config = dict(
    n_layer=16,
    n_head=3,
    n_kv_head=1,
    attn_scale=0.193,
    bias='none',
    init='normal',
    final_lr_fraction=0.1,
    doc_mask=True,
)
Each number is 128 + 24 x the weight over the matrix's rms, rounded and kept within 0 to 255. Layers, rows and columns count from 0.

# layer 7 MLP down (transposed), 384x96, rms 0.0601, rows 197-296, columns 64-95
[[ 69 102 130  95 126 137 133 123 126 135 174 142 142 138  55 151 131 119 161 130 129 119 115 118 122 133 150 129  84 136 135 135]
 [134 159 121  88 131 102 145 163 128 124 162 119  91 149 136 162 136 139 107 137 125 147 103 125 111 108 117 124 106 110 154  90]
 [150 154 102 156 154 139 115 134 125  97 115 129 139 114 126 127 117 134 112 133 104  96 124 114 132 152 181 130 133 161 131 128]
 [ 54 106 122 120  89  98  95 166  98 128 133 126  73 126 109 160 134 162 113 143 119 146 121 109  85 155  71  98 148  93 122 118]
 [100 133 103  99 191 117 117  89 106 138  99 158 111 112 141 142  97  83 152 137 147 138 128 127 125  97 164 101 149 144 117 178]
 [136 138 104 175  71  76 123 158 161 140 186 106 116 205 124 110  74 123 101 143  99 140  87  75 137 146 132 162 109 135  66  80]
 [114  98 108 131  92 133 124  96  99 142 151 134  82 111 116 137 102 168 125 136 126 129 143 114  88 148 141 117 131 116 185 147]
 [141 136 138 125 142 112 162 151 129 102 160 148  51  95 129 123 125 123 122 140 139  93 113 106 124 125 112 135 151 138 173 115]
 [ 85 126 123 132 152 122 130 130 112  95 110 127 117 118 146 157 138 123 113 132 140 120 154 121 115 130  85 140 147  98 100 161]
 [158 150 151 103 128 114  90 154 139 114 148 137 105 194 180 103  96 133  92 108 117 147 116 152 134 178  87 122  77 143 151 135]
 [115 132 117 107  88 153 143 123  79 112 151 148 137 104 134 154 162 138 147 145 129 184 137  98 133 134 131 131 130 123 169 167]
 [102 123 116 120 127 110 186 121 132 118 117 132 131 143 126 144 102 143  96 155 136 146  89  85 128 120  88 143 124 129 144  96]
 [127 109  96 168 154 146 118  88  87 146 136 134 139 147 143 140  98 139 162 125 123 127  54 141 128 118 143 108 172 129 140 137]
 [121 119 152  97 144 100 115 142 125 123 158 103  86 154 107 118 139 103 102 148  89 129 112 141 141 182 152 143 160  87 107 131]
 [130 129 141  67  95 123 103 130 173 126 113 148 193 176 165  91 170 141 149 135  86  87 154 104 104 132 103 115  77 146 130 188]
 [142 111 160 118 142 168 124 115 138 112 140 146 125 133 143 120 131 152 140 141 119 140 146  98 146  85 116 123 126 135 117 104]
 [133 135 121 129 116 152 156 143 146 119 141 124  72 117 120 146 177 124 106  91 138 155 124 122 107 168 140 108 159  91 136 112]
 [125  93 141 156 134  89  92 144  89 100 153  95 118 141 160 121 171 117 112 112 120 117 141  71 132 134 124 109 120  95 125 114]
 [147 108 122 120 132  90 127  95 137 154 130 164 124 118 122 145 181 128 142 155 113 144 151 146 116 127 139 100 124 165 123 125]
 [108 136 155  93  74 173 138 118 120 126 129 136 129 121 144 119 185 140 147 106 134 117 130 114  93 139 116 132 114 134 123 126]
 [103 117 144 142 112 131 141 119 104 163 163 101  99 108 115 109 149 153 149 128 143 126 134 144 146 125 146 126 110 155 101 137]
 [ 96  93 182 150 109 106 125 150 146 159 142 105 161 111 108 125  79 123 139 150 100 130 132 137 113 132 121 118 117 149  95 186]
 [138 119 133 127 113 116  90 136 102 133 192 161 118 159 121 120 112 143 103 103 117 135 120  91 126 170  89 163 118 125 133 157]
 [155  62 137 137  93 126 105 137  81 136 162 155 121 110 135 139 184 132 154 111 115 180 128 141 128 149 105 164 118  99 112 139]
 [114 110 120 144 111 129 118 131 132 113 130 124 122 109 129 143 110 148 143 102 103 148 148 119 127 112 153 116  89 159 152 189]
 [110 172 111 102 102  94 118 122 108 159 162 159 118 117 148 146 106 143 124 163 122 126 131 114 170  78 121 131 111 145 134 189]
 [115 116 112 126 159 108 169 134 119 140 129 152 123 117 149  88 133 123 134 123 153 150 142 156 133 119 152 132 116 118 149 151]
 [130 101 140 154 115 110 162 173  91 149 124 148 115 128 104 107 127 124 104 142 124  95 127 149  84 153 148 154 112 114 161  86]
 [111 154 129 123  82 109 110 110 128 123 128 147 101 154 141 116 145  99 174 109 122  90 135 136 163 125  94 173 140 101 106 115]
 [111 174 169 153 103  95 121 136 123 135 137  96 117 150 101  80 133 132 182  95 125 116 132  89 199 186 138 122 146 137 120 172]
 [124 132 123 134 106 126 123 113  97 100 142 124  92 115 179 167 117 131 116 138 119 161 138 121 134 116  96 150 131 101 124 143]
 [120 133 162 104 110 156 121 144 112 145 161 123  93 161 146  66 141 177 167 143 150 135  90  99 125 134 102 124 130 147 128  88]
 [139 118 139 130 118 156 105 161 157 140 146 144 123 135  69 134 127 124 122 143 119 121  66 138 172 163 136 111 116 165 134 140]
 [122 120 137 118 151 102 128 141 124 155 124 117 151 116 143 111 112 147 111 143 161 104 127 131 130 126 152  83 157 102  94 106]
 [ 77 139  96 145 128 132 166 108 175 143 144 176 137  99  96 175  64 111 151 134 129  85  85 127 129 121 130 120 158 156 118 135]
 [123 124 125 137 161 153 119 130 122 147 146 138 125 161 113 126 111 101 124 151 132 106 140 119 133 126 153 123 113 107  94 132]
 [117 148 130 147 140 176 126 101  86 130 146 121 141 181 132 144 130 135 177 116 101 147  97 135 137 146 132  85 195 114 153 137]
 [130 154 152 129 155 103 139  84  75 145 150 141 178  99 117 229 112 147 136 142 134 156 110 141 101 143  92 120 137 135 105 124]
 [ 77 150 146 124 108 151 144 105 130 107 103 133 126 165 113 102  96  98 164 131 116  92 118 124 130 146  92 116 144 141 115  99]
 [113 157 133 133 117  99 115 140 134 137 167 135 142 149 152 122 131 124 118 106 158 152 112 114 108 125 151 141  97  91 123 140]
 [122 137 104 134 152 123 130 203  81 121 179 142 110 178 180 126 129 131  91 125  95 161 131 155  91 168 100 133 141  58 130 135]
 [113 113 137 122 121 119 144 122 116 126 167 122 168 143 121  84 146 144 171 110 138 133 160 114 137 132 102 142 181 119 133 136]
 [174 114 140 177 177 137 155 101 135 131 137 125 145 121 133  92 127 133  91 104 160 110 128  96 118 101 144 109 117 126 171  27]
 [138 143 164 131 147 123 107 102 145 147 134 109 155 144 100 112  83 104 131 132 147 117  71 144 155 122 121 106 154 158 143 146]
 [153 115 133 170 194 105  97 112 108 131 154 119 121 148  63 108 150 121 140 166 134 149 146 142 126 176 160 122 144 157 117  80]
 [110 141 105  95 119 101 189 136 117 138 140 120 124 121 115 110 145 156  88 124 130 133  90 147 117  92 122  81 129 144 132 118]
 [126 128 144 118 101 159 136 133 102 120 141 105 128 140 155 127 133 109 141 127 106 111 142 126 136 113 158 154 169 137 106 133]
 [100  88  98 120  74 129 107 138  68 123 160 141 115 141 160 136 192 130  75 113  96  97  83 109 122 143  90 122 127 153 133 141]
 [103 132 152 116  68 141  61 147 118 146  84 138 101 162 132 101 127 152 165 133 117 100  78 117 156 177 130 110 136 168  92 113]
 [114 138 110 147 125 187 111 144 174 122 157 170 156 137  97 134 113  81 106 111  96 139 114 116 124 123 185  94 120 136 188 113]
 [124 135  42 125  65 127 108  95  81 152 134 134 122 106  72 113 117 108 119 148 114  82 114 153 153 168 119 107 105 172  85 142]
 [135 116 112 122  69 132 131  94  95 137 163 135 134 120 130 148 110 104 163 167 132 112 103 147 117 127 161 125 131 204 121 140]
 [100 151 106 120 128  80 136 136 119 133 133 130 151 147 111 122 123 112 126 123 138  85 161 115 153 174 145 149 136 129 153 134]
 [110 126 107 136 132 161 110 123 130 126 123 132 161 112 168  73 129 158 141 129 122  56 103 132 149 136 147 103 147 119 100 109]
 [141 115 126 160 100 146 147 138 136 136 151 154 132 164  94 108 128 128 103 126 134  94 156 121 120 144 130 145 133  93 111 128]
 [ 76  87 121 153 123 120 157 153 177 127 118  93 141 125 110 123 124  97 121 114 138 104 120 138 113 104 136  94 136 166 110 107]
 [140 141 169 147 128  95 147 196 127 100 104 144  94 209 165 105 142 100 156 123 169 110  99  91 106 126 170 126 192 152 170 128]
 [149  79 156  93  98 105  99 166  93 126 143 108 107 149 134 126 123 163 121 124 132 116 123  87 153 160 126 122 133 144 117 140]
 [120 125 127 118 132 136 123 153 121 142 144  85 114 135  84 138 138 123  82 108 124 142  94  73 152 158 178 113 148  97 121 124]
 [ 98 124 102 121 145 144 142 150  91 122 155 118 117 161 122 142 147 103 124 101 108  98 119 159 125 144 132 128 174 116 117 114]
 [111 106 133 150 138 100 190 137 148 124 114 153 182  71 120 137 122  79 132 147 176  68 126 143 151 128 144 102 121 177 143 184]
 [121 150  80 143 160 137 124  81 135 101 140 135 100 148 127  89 102 141 156 122 105 134 155 141  91 122 130  97 170 140 163 137]
 [130 168 125  97 117  65 113 154  71 139 130 146 146 125 121 142 140 139  76  97 145 133 135 131 124 149  97 138 118 148 135 143]
 [139 117 110 102 102  69 132 130 141 119 123 162 149  98 134 137 111 140 123 128 152 119 120 129 122 107 149 147 103 175 167 155]
 [100 130  88  88 156 157  94  94 115 132 129  87 119  82 148 146 141 133 121 143 107 128 152 118 142 103 128 102 106 144 106 103]
 [115 156 116 147  93 144 120 103 136 136 120 126 135 137 139 109  89 164  97 117 181 143 103  95 117 108 128 132 118 153 131 139]
 [124  89 119 111 126 113  91 151 147 105 111 108 126 111  66 186  92 138 126 113 109 143 137 163 122  98  96 141 101  80  98 119]
 [176  90 111 132 156 136 149 136 126 170 120 111 147 124 143  93 137 129 100 132 100 144 130 158 112 106 165 121 112 101 139 115]
 [105 149 109 119 144 105 117 107 122 159 122 108  94 101 147  69  85 186 118 102 144 156 130 164 174  97  94 139 112 189 155 125]
 [156 131 105 109 110 154 103 145 143 141 138  74  97 106 104 106  92 154  78 148 136 145 133 105 130 124 192 154 141 126 141  93]
 [157 186 111  98 156 147 101  85 136 115 144 115 158  92 117 100  52 130 112 154  88 128 154 138 128 138 122 151 137 107 121  77]
 [103 126 152 152 110 169 110 119 129 108 106 131 123 153 109 117 123 172 136 137 121 124 115 131 127  99 137 112 146 150 105  86]
 [161 167 118 128 143 134 128 119 133 133 158 115 116 157  97 110  94 109 140 133 132 116 137 150  60 151 128 100 135 113 142  85]
 [117 112 117 141 113 137 132 142 101 123 121 131  91 127 102 177 111 127 102 126 140 147 125 163 119 146 130 132 162 112 134 117]
 [108 176  88 125 145 159 105 115 155 118  79 140 105 142 138 123 125 135 142 137 109 139 143 145 106 133  88 109 146 105  91  95]
 [116 124 150 132 131 135 182 106 153 168 108 125 136 116 138 139 123  84 135 167 118 138 139 176  74  61 131 172 156 107 117 132]
 [111 134 146 115 116 165 144 144 112 139 133  89 142 140 140 122 155 173 155 139 139 151 112  78 138 126  94 153 118 123 128 112]
 [161 121 124 102 137  94 142 155 135 126  74 167 141 116  83 185 118  93 130 172 102 119 126 145 128  84 143 112 157 127 122 121]
 [136 142 126 119  93 112 121 181 150 107 197 114 125 141 127 150 133 133 119 122 116 124 129 151 115 138 120 147 162 123  93 142]
 [114 137 127 134 135 144 105 108 133 138 189 141 113 120 106 101 131 110 154 120 126 151 129 108 144 144 136 150 155 142 104 127]
 [114 163 102 137 119 141  99 149 109 129 137 168  98 172 137 116  94 169 132 156 129 121 111 137 130 145 152 108  87 129 138 113]
 [131 158 103 128 134 122 120 116 137 146 179  80 143 154 137  83 131 112 156 146 138 101  86 168 146 134 116 124 164 143 134 150]
 [136 193 143 114 107 135  91 107 149  95 138 102 102 159 158 121 113  94 116 138 108 110 139 117 104 122 132 148 142 100 134 131]
 [120 110 120 132 174 133 152 123  95 135 114 130 142  83 128  90 135 134 146 140 137 127 141  94 156 124 147  95 133 148 114 124]
 [ 70 119  93 145 103 104 123 133 135 155 181 123 138 141 121 182 135 134 118 143 160 132 109 150 165  94  95 121 140 142 113 138]
 [103 173 107 123 129 110 121 135 143 129 163 121  88 133  99 169 150 137 112 129 121  99 113 120 179 130 137  99 138  98 123 163]
 [110  93 136 136 120 170 146  94 123 162 150 152 129 113 133 122 127 155 116 129 104 109 146 147 130 121 102 148 114  86 115 121]
 [116 130 145 139  98 153 117 150 158 127  85  96 139 121 164  97 122 117 129 120 132 116 141 162 123 113 109 117  95 142  83 109]
 [115  98 151 103 128 145 133 134 138 122 122 180 115 150 130 120 114 124 131 144 130 102 123 149 123 101 162 126 109 126 113 109]
 [132 122 156  83 155 102 133 138 102  91 144 142 126 130 137 118 119 136  89 130 121 143 133 126  68 148 120 134 115 100 155 109]
 [120  91 148 131 139 138 159 106  95 176 134 131 124 102 178 119 194 121 115 139 107 157 149 141 135 132  82 145  95 130 126 133]
 [121 129 121  80 130  96 119 130  93 111 152 127  64 157 112 177 141 125  92 145 148 147 119 117  93 135 123 133 159  86 130 159]
 [135 103 125 147 148 128 106 137 104 130 147 139 140 148 120 112 117 153 129 112 130 108  88  98 139 141 130 130 163 119 145 124]
 [ 91 115  88 146 123 101 130 164  76 138 117 150 152 120 151 167 156 105 133 136 151 154 113 146 101 144  80  99 149 116 109 130]
 [101 105 112 130 105 112 101 101  85 113 157 128 138  88 137 168 146 137 161 154 173 129 135 151  99 131 141  92 125 173 121 159]
 [126 164 112  81 127 184 125 119 111 145 140 127 130  76 131 150  90 153 123 173 117 144 155 103 131 117 121 119 149 169 113 109]
 [157 172 128  60 139  76 121 108  98 130 170 147 116 112 117 150 138  95 101 142  83 161 143 165 121 150 148 136 115 143 141 148]
 [126 134 118  86 106 119 137  97 104 142 142 112 123  78 115 137 160 131 101 128 141 123 128 101 170 159 117 113 124 150 119 131]
 [164 140 139 155 146 150  77 117 136 136 132 136 132 133 165 102  85 138 105 149 114 136 134 129 134  94 131 113  91 114 111 134]
 [165  81 106 124 112  97 146 135  91 153 133 115 131 122 155 137 135 139  65  83 111  82 152  88  93 129 115 140 164 132 174 140]]
# layer 7 MLP up, 384x96, rms 0.0615, rows 198-297, columns 64-95
[[126 158 120 150 142 145 126 123 136 126 110 103 135 139 128 117 167  97 105 133 124 126 149 187 129  68 158 139 132 122 124 124]
 [148 127 117 136 156 105 138 113 113 104 118 136 141 136 141 116 112 109 140 124 121 112 138 122 123 111  98 116  97 156 123 143]
 [108 128  95 110 105 129 126 114 129 115  88  98  67 152  73 160 121 115 126 120 127 147 161 140 164  90 162 149 161 153 140 189]
 [ 89 107 113 134  82 141 126  93 147 131 129  85 180 126 157 131 191 155 129 115 145 117 199 132 117 123 117 133  70 125 177 170]
 [115 127  95 195 154 104 161 136 185  14 134 112  96 112  31 185 137 129  90 160 146 147 147 132 174 150 192 170 105 124 112 162]
 [123 174 113 108 156 138 127 114 137 119 128  73 113 114 101 163 167 129 112 136 119 120 120 103 207 150 112  90 113 143  91 137]
 [111 180  89 138 157 146 105  96 169 162 112 108 139 126  98 187 130 123 109 148 118 118 138 127 106 120 142 143 126 120 137 181]
 [109 108  90 116 124 137 146 142 130  90 113 127  91 170 124 175 133 143 110 137 129 118 119 153 149 133 111 131 126 116 168 121]
 [196 182 114 194 146 175 116 112 110 107  99 110 131 123  99  92 156 100 117  92 132 137 193 146 186  65 141 126 185 158 110 146]
 [143 128 111  98 123  71 117 132 168 150 123 117 130 122 107 139 118 144 112 130 144 143 139 165 151 134 132 141  95 120 145 173]
 [100 165 134 127 140 134  92 116 114 113 125 133 127 111  97 155 102  87 137 115 109 122 133 142  91  93 117 125 124 137 123 118]
 [155 139 130 143  98  64 176 115 119  90 109 135 145  81 151 165 148 116 133 134 163 120 141 116  91 127 124 104 128 120 109 123]
 [105 139 151 170 116 145 131 114 172 107  98 148 159 107 107 138 141  94 109 127 148 166 157 102  99 116 143 136 113 126 108 138]
 [148 129 120 109 142 122 114 143 114 140 125 126 153 149 116 112 165  86  81 111 152 159 130 119 135 108 167 144 128 182 141 171]
 [120 162 120 159 152  87 128 142 122 118 125 114 140 164 142 113 101 124 123 139 129 110 149 163 124 126 154 123 152 111 115 117]
 [116 139 129  94 128 117 166 153 122 122 132 108 128 121 159 126 210 129 103 110 154 151 120 157 150 151 107 130 115 115 171 139]
 [153 134 150 151 137  85 107 135 160 132 136 151 147 135 120 118 162 130 145  88 131  98 166 138 116 114 162 140  64 135 118 139]
 [122 151 112 129 136 125 123  99 137 104 119 127  95 145 124 123 152 133 119 117 114  84 159 141 136 183 118 126 129 105 100 117]
 [153 145 128 144 140 117 152 136 131  72 130  89 151 105 128 159 115 145 170 102 172 105 160 128 145  94 131 141 108 146 192 141]
 [140 164 127 140 127 117 156 159 140 140 118  98 105 136 119 113 110 107 159 152 135 131 126 118  96  98 163 139 154 140 101 156]
 [130 119  90 119 138 152 123 121 154 113 108 106 140 107 131 133 128 115 137 108 123 108 114 115 110  96 133 170 112 141 108 111]
 [104 150  86 125 127  98 199 104 160  82  99 125 128 126 147 134 148 113 165 124 145  99 142 141 130 121 121 126 128 126 122 118]
 [110 136 118 142 127 124 121 175 126 114  58 165 133 108 117 175 152 156 123  33 148 126 136 157 110 139 107 148 101 142 150 128]
 [152 148  91 146 173 142 109  84 111  86 126 120 131 156 155 125 135 112 138 113 116 130 128 117 147 114 137  95 147 123 136 125]
 [119 187 147 113 148  91 115 147 141 157 131 113 106 163  98 133 105 106 116 142 157 143 135 108 106 124  90 117 125 118 178 203]
 [127 140 138 150 136 129 116 131 117  74 143 117 118 138 131 132 138 109 131 117  79 105 141  99 126 126 143 124 109 132 142 110]
 [167 149 149 129 106 150 121 150 107 145 124 105 111 117 107 124 120 108 127 129 119 131 152  90 101 114 176 146 129 150 137 145]
 [102 154 149 112 103 113 155 149 117  80 137 111 119 150 122 147 152 134  74 131 120 162 125 127 113 114 120 161 141  99 183 134]
 [105 155 163 130 120 152 128 171 116 113 129 164 107 124 117 134 145 139 133 100 113 155 143 162 126 123  91 149 128 158 155 184]
 [108 125 108 133  83 122 122 141 153 131  81 123  74 138 131 172 131 145  95 128 135 135 145 124 139 118 107 136 121 136 192 118]
 [116 156 164 112  97 185 122 113 125 145 121  51 162 128 121 179 150 158 136 130 154 176 142 116 157 120 131 147 143  75 149 186]
 [130 141 156 119 103 141 116 142 131 115 102 150 143  93 122 115 134 102 138 126 155 147 152 109 116 110 131 156 163 155 126 136]
 [128 130  90 124 131 134 127 114 119  95 157 134  99 118  94 119 140 140 136 111 152  93 102 139 185  95 107 151 136 130 128 120]
 [ 98 130  80 135 113  61 106 127 164 138 118 137 141 161 153 153 121 132 128 129 103 131 153 136 132 118 145 134 173 107 136 136]
 [ 84 150  95 139 131 130 108 124 149  89 152 134 167 147 120 115 160 122 143 139 118 109 134 106 148 144 141 123 141 127 109 142]
 [149 132  88 128 100  99 136 129 131 131  91 122 164  79 102 146 116 147 134 141 162  89 109 149 128  98 121 145 134 143 139 121]
 [188 125 135 126 134 180 106 119 112 110 143 140 126 103 100 151 121 127 119  41 116 106 122 114 143 108 146 146 168 116 112 113]
 [107 140 136 126 137 157 146 153 127 139  96 140 113 127 113 120 102 108  95 112 166 109 161 156 105 127 146 168 108 160 162 114]
 [151 131 135 165 147 127 132 137 136 155 147 138 128 136  92 104 129 139 132  94 135 130 132 127  74 133 119 153  96  97 157 121]
 [142 113 127 156 151 125 116 183 133 107 140 142 118 146  92 132 212  93 101 101 110 135 116 105 105 158 108 146 155 140 144 166]
 [117 111 169 129 100  84 109 102 117 114 138  96 155 146 114  92 125 138 141 134 121 128 129 158 108 113 144 151 100 141 111 148]
 [141 128  92 154 115 105 168 136 157 125 134  78 139 132 147 140 158 133 114 129 126  80 146 173 129 147 186  65 144 144 143 134]
 [163 151 120 120 127  97  83 120 115 105 110 133 120 118 111 128 134 113 139 149 113 147 137 144 119 110 100 138 126 158 151 150]
 [123 121  93 137 175  96 137 155 109 115 123 131 136  82 108  75 106 110 126 130 142 131 152 178 131 102 121 131 119 132 151 152]
 [134 131 135 108 150 170 152 104 150 143 124 137  48  96 107 178 136 135 115 111 130 125 128 128 129 114 110 136 107 163 157 123]
 [165 135 150 119 115 134 148 137 115 109 140 121 150 139  96  97 116 108 142 113 100 145 119 142  89 146 108 137 122 123 145 129]
 [115 199  98 127 114 106 129 109 103 108 113  96  80 125 108  87 155 133 144  76 208  93  99 117 110 115 127 131  98 123 129 158]
 [110 133 167 112 114  87 125 143 129  91 110 154  93  97 125 151 148  96 137  72 126 134 117 163 136 111 141 160  84 125 134 136]
 [131 184 141 137 126 145 141 122 113 146 136 119 101 166  78 124 116 123  87 116 168 135 132 119 148 159 144 133 121 163 127 145]
 [158 138 124 138 129 139 127 105 167 114 129 140  73 121 117 146 156  81 120  89 115 159 117 106 150 138 152 150  99 139 113 114]
 [160 133 101 132  70 144 118 142 124 135  99  70  66 164  96 139 135 101 115  92 164 128 112 127 159 143 138 150 137 132 128 131]
 [158 121 146 177 117 155 129 133 125 114 148  72  84 113 121 143 157 123 136 101 157 120 135 121 104 132 127 141 115 129 149 107]
 [131 155 116 135 156 104 106 159 108 122 143  86 148 133 127 108 143  71  98 128 120 122 121 148 137 153 116 113 128 112  93 166]
 [150 154 130 122 139 122 117 152 128 141 130 107 146 113 103 143  97 112  60 136 170  97 146 132 135 109 166 153 160 154 100 178]
 [104 112 119 176  95 124 125 123 150  96 122 161 140 150 125 113 118 137 152 112 143 123 106  76 115 133 118 140 121 104 148 104]
 [198 137 165 105  85 101 122 140 180 134  94 132  93 153 145 102 137 141 109 101 119 122 146 128 152 110 167 131 191 127 126 164]
 [101 198  90 144 132 137 170 115 165  99  65 131 137 129 134 137 138 105 153  88 147  94 135 135 136  95 126 131 134 106 121 119]
 [164 134 147 121 130 133 197 164 132  74 109 120 101 132 112 115 149 143 146 111 121 118 139 132 116 156 147 100 106 143 132 116]
 [121 131 135 110 152 123 163 153 173 102 131 144 124 129 106 119 143  86 124  86 112 131 127 115 100 133 100 111 122 156 144 117]
 [112 190 119 151 120 121 153 121 121 161 107 150 147 117  52 149  99 158 149 129 153 133 128 141 176 161  93 141 153 107 131 160]
 [130 165 131 127 134 106 152 114 114 114 118  89 148  95 142 144 144 122 126 113 135 127 109 142 156 123 106 145 137 130  94 106]
 [120 114 118 114 124 169 185 104 138  91 124 111 146 146 146 155 134 123 119 126 113 133 120 141 166 142 146 133  92 135 102  97]
 [108 135  97 128 109 166 104 113 138 131  77 135  97 107 138 132 142 126 136  87 168 145 143 104 102 119  85 150 123 135 179 130]
 [123 172 128 107 145 111 118 102 125  95 100 128  91 130 132 152 136 164 116 124 132 117 179 144 149 166 127 115 129 125 135 124]
 [122 126 113 140 132 149 140 119 141  88 131 119 159 117 135 143 127  73 114 105 101 122 130 158  96 161 136 115 119 123  75 114]
 [145 147 123 128 103 128 135 105 157 100  85 119 121 132 123 141 148 129 131 137 165 132 114  76 135 108 160 123 124 124 103 135]
 [132 159 139 111 127 108 144 132 115 142 154 153 108 159 121 129  97 136 115 131 177 112 117 136 171 162 128 119 116 141 118 134]
 [156 123  90 143 118 158 143 133 124 151  99 138  87 144 145  90 107 131  41 113 154 167 183 164 138 148  88 123 115 115 176 168]
 [133 191 121 114 134 169 144  72 123 100 114 122  92 111 141 168 127 102 122 127 132 116 115 114 160 153 116 153  99 114 137 141]
 [152 131 101 125 142 146 127 120 150 110 126 147 124 152 139 165 224 170 116 120  89 122 115 161 167 122 148 133  91 116 114 160]
 [ 98 139 124 117 159 145 118 151 142 119 104 128 132 124  99 114 166 135  75 127 114 103 131 166 120 116 140 119 116 138 126 106]
 [122 113 163 112 111  94 120 159 123 110 142 133 138 128 144 164 143 133  97 130 115 104 148 111 124 114 125 121 125 163 120 156]
 [122 110 110 159 112 158 114 133 136 132 116 128 164 127 141 162 121 105 124 143 135 165 124 132 147 153 136 118 136 125 152 137]
 [136  87 152 115 132 137 109 112 126  69 161 118 111 147 121 140 131 139 120 132 140 130 137  85 141 148 144 123 126 110 162 132]
 [158 121 147 157 118 160 172 104 186 133 120  57 102 142 115 134 122 127  84 147 131  98 113 127 158 142 128 148 105  91 166 170]
 [125 163 132 133 107 130 102 118 114 125 131 111 138 136  61 145 151 150 128 105 128 165 126 141 128 112 138 152 144 125 107 154]
 [128 138  85 119  90 101 126 110 135 125  76 150 115  82  75 103 127 130 116 105  93 127 155 155 143 101 172 148  99 126 112 164]
 [167 149 121 181 124 118 157 136 127 141 152 114 148 139  78 128 162 145 154  97  85 144 141 145 128 130 146 146  95 146 113  91]
 [128 134 142 126 149 102 151  78 101 122 117 103 141 152 104 127 107 139 138 103 117 166 161 133 123 139 126 154 127 129 117 113]
 [120 152 123 167 145 109 115 152 134 102 110 140 134 115 166 155 155 125  87 111 136  86 103 181 137 133 151 106  49 176 157 156]
 [128 160 164 121 175 151 132 108 124 145 101 170  86 150 100 179 119 117 130 149 133 150 123 156 109 156 104 160 105 111 163 147]
 [113 143 108 145 130 185 125 116 145 122 133 141 125 142 104 105 130 135 131 116 113 109 104 159  97 128 121 148 125 136 152 120]
 [122 132 136 159 153  96 140 157 135 139  99 142 129  80  92 166 115 131 135  84 129 157 150 139 130 145 113 129 105 112 134 147]
 [128 189  95 132 145 115 107 149 133 116 124  93  87 142 163 135 138 164 129 123 176 141 139 120 136 100 141 117 141 125 105 171]
 [125 117 150 135 131 120 121 101 140 110 148 138 149 102 133 115 119 119 144 145 155 143 140 110 144 107 102 134 129 129 130 129]
 [143 118  95 163  92 123 114 142 108 120 134  94 128 141 123 141 100 135 108 129 101 131 101  65 127 111 175 114 155 142 138 137]
 [132 182 155 138  89 165 168 105 137 121  93  77  74 121 131 148 146 143 138 154 123 142 191  85 190 133 118 183 157  92 161 126]
 [120 154 131 153 144  98 115 100 177 131  99 135 160 106  88 100 126 122 129 133 141 115 151 181 119 133 140  95 128 104 104 129]
 [164 149 100 152 139 137 148  97 128 123 130  94 138  84  87 141 137 130 133 102 136 119 128 120 160 124 139 109 138 129 137 112]
 [144 110 155 158 119 149 138 160 126 142  90 128 131 144 145 131 120 120 110 133 180 119 137  92  98 117 180 176 153 116 152 136]
 [106 123  90 158 121 152 124 145 135 101  86 145 134  84 125 141 172 125 123 110 136 155 109 120 147 149 114 148 140 130 180 138]
 [131 132 106 132 128 109 147 147 121 101 136 136 174 112 143 120 158  93 116 163 118 134 102 165 138 131 171 123 153 126  95 142]
 [110 165  98 126 114 146 138 124 101 125 123 103 123 139  84 122 140 158 134 141 137 140 168 123 131  81 114 135 117  90 150 142]
 [120 139 136 131 122 144 149 130 107 115 124 115 108 162 119 153 122 130 135 125 144  91 155 136 162 146  89 120 169  81 110 114]
 [135 141  85 105 149  73 139 181 158 127 126 118 148 102  92  90 214 112  88 113 131  92 121 101 146 149 131 108 105 113  86 143]
 [105 128 107 167  94 166 168 108 143 139 112 101 147 192 139 152 158 167  96 137 135 131 117  96 147 163  98 151 112  91 150 117]
 [119 122 130 120 148  92 164  96 128 140 127  87 121 150 152 151 154 136 131 119 165 132 166 155 150  99 132 129  97 145 118 142]
 [130 170 118 145 163 141 120 118 173 116 114 118  95  92 120 193 136 126 140 116 127 107 123 167 126 140 163 137 122  96 105 133]
 [167 148 134 167  92 149 139 163 136 121 117 113 139 157 122 142 131 116  65 126 156  88 137  89 116 100 109 143 110 127 144 164]
 [107 132 126 144  87 121 106 188 123 130 151 121 114 127 125 128 126 137 104 122 169 119 121 145  86 106 113  98  98 169 123 196]]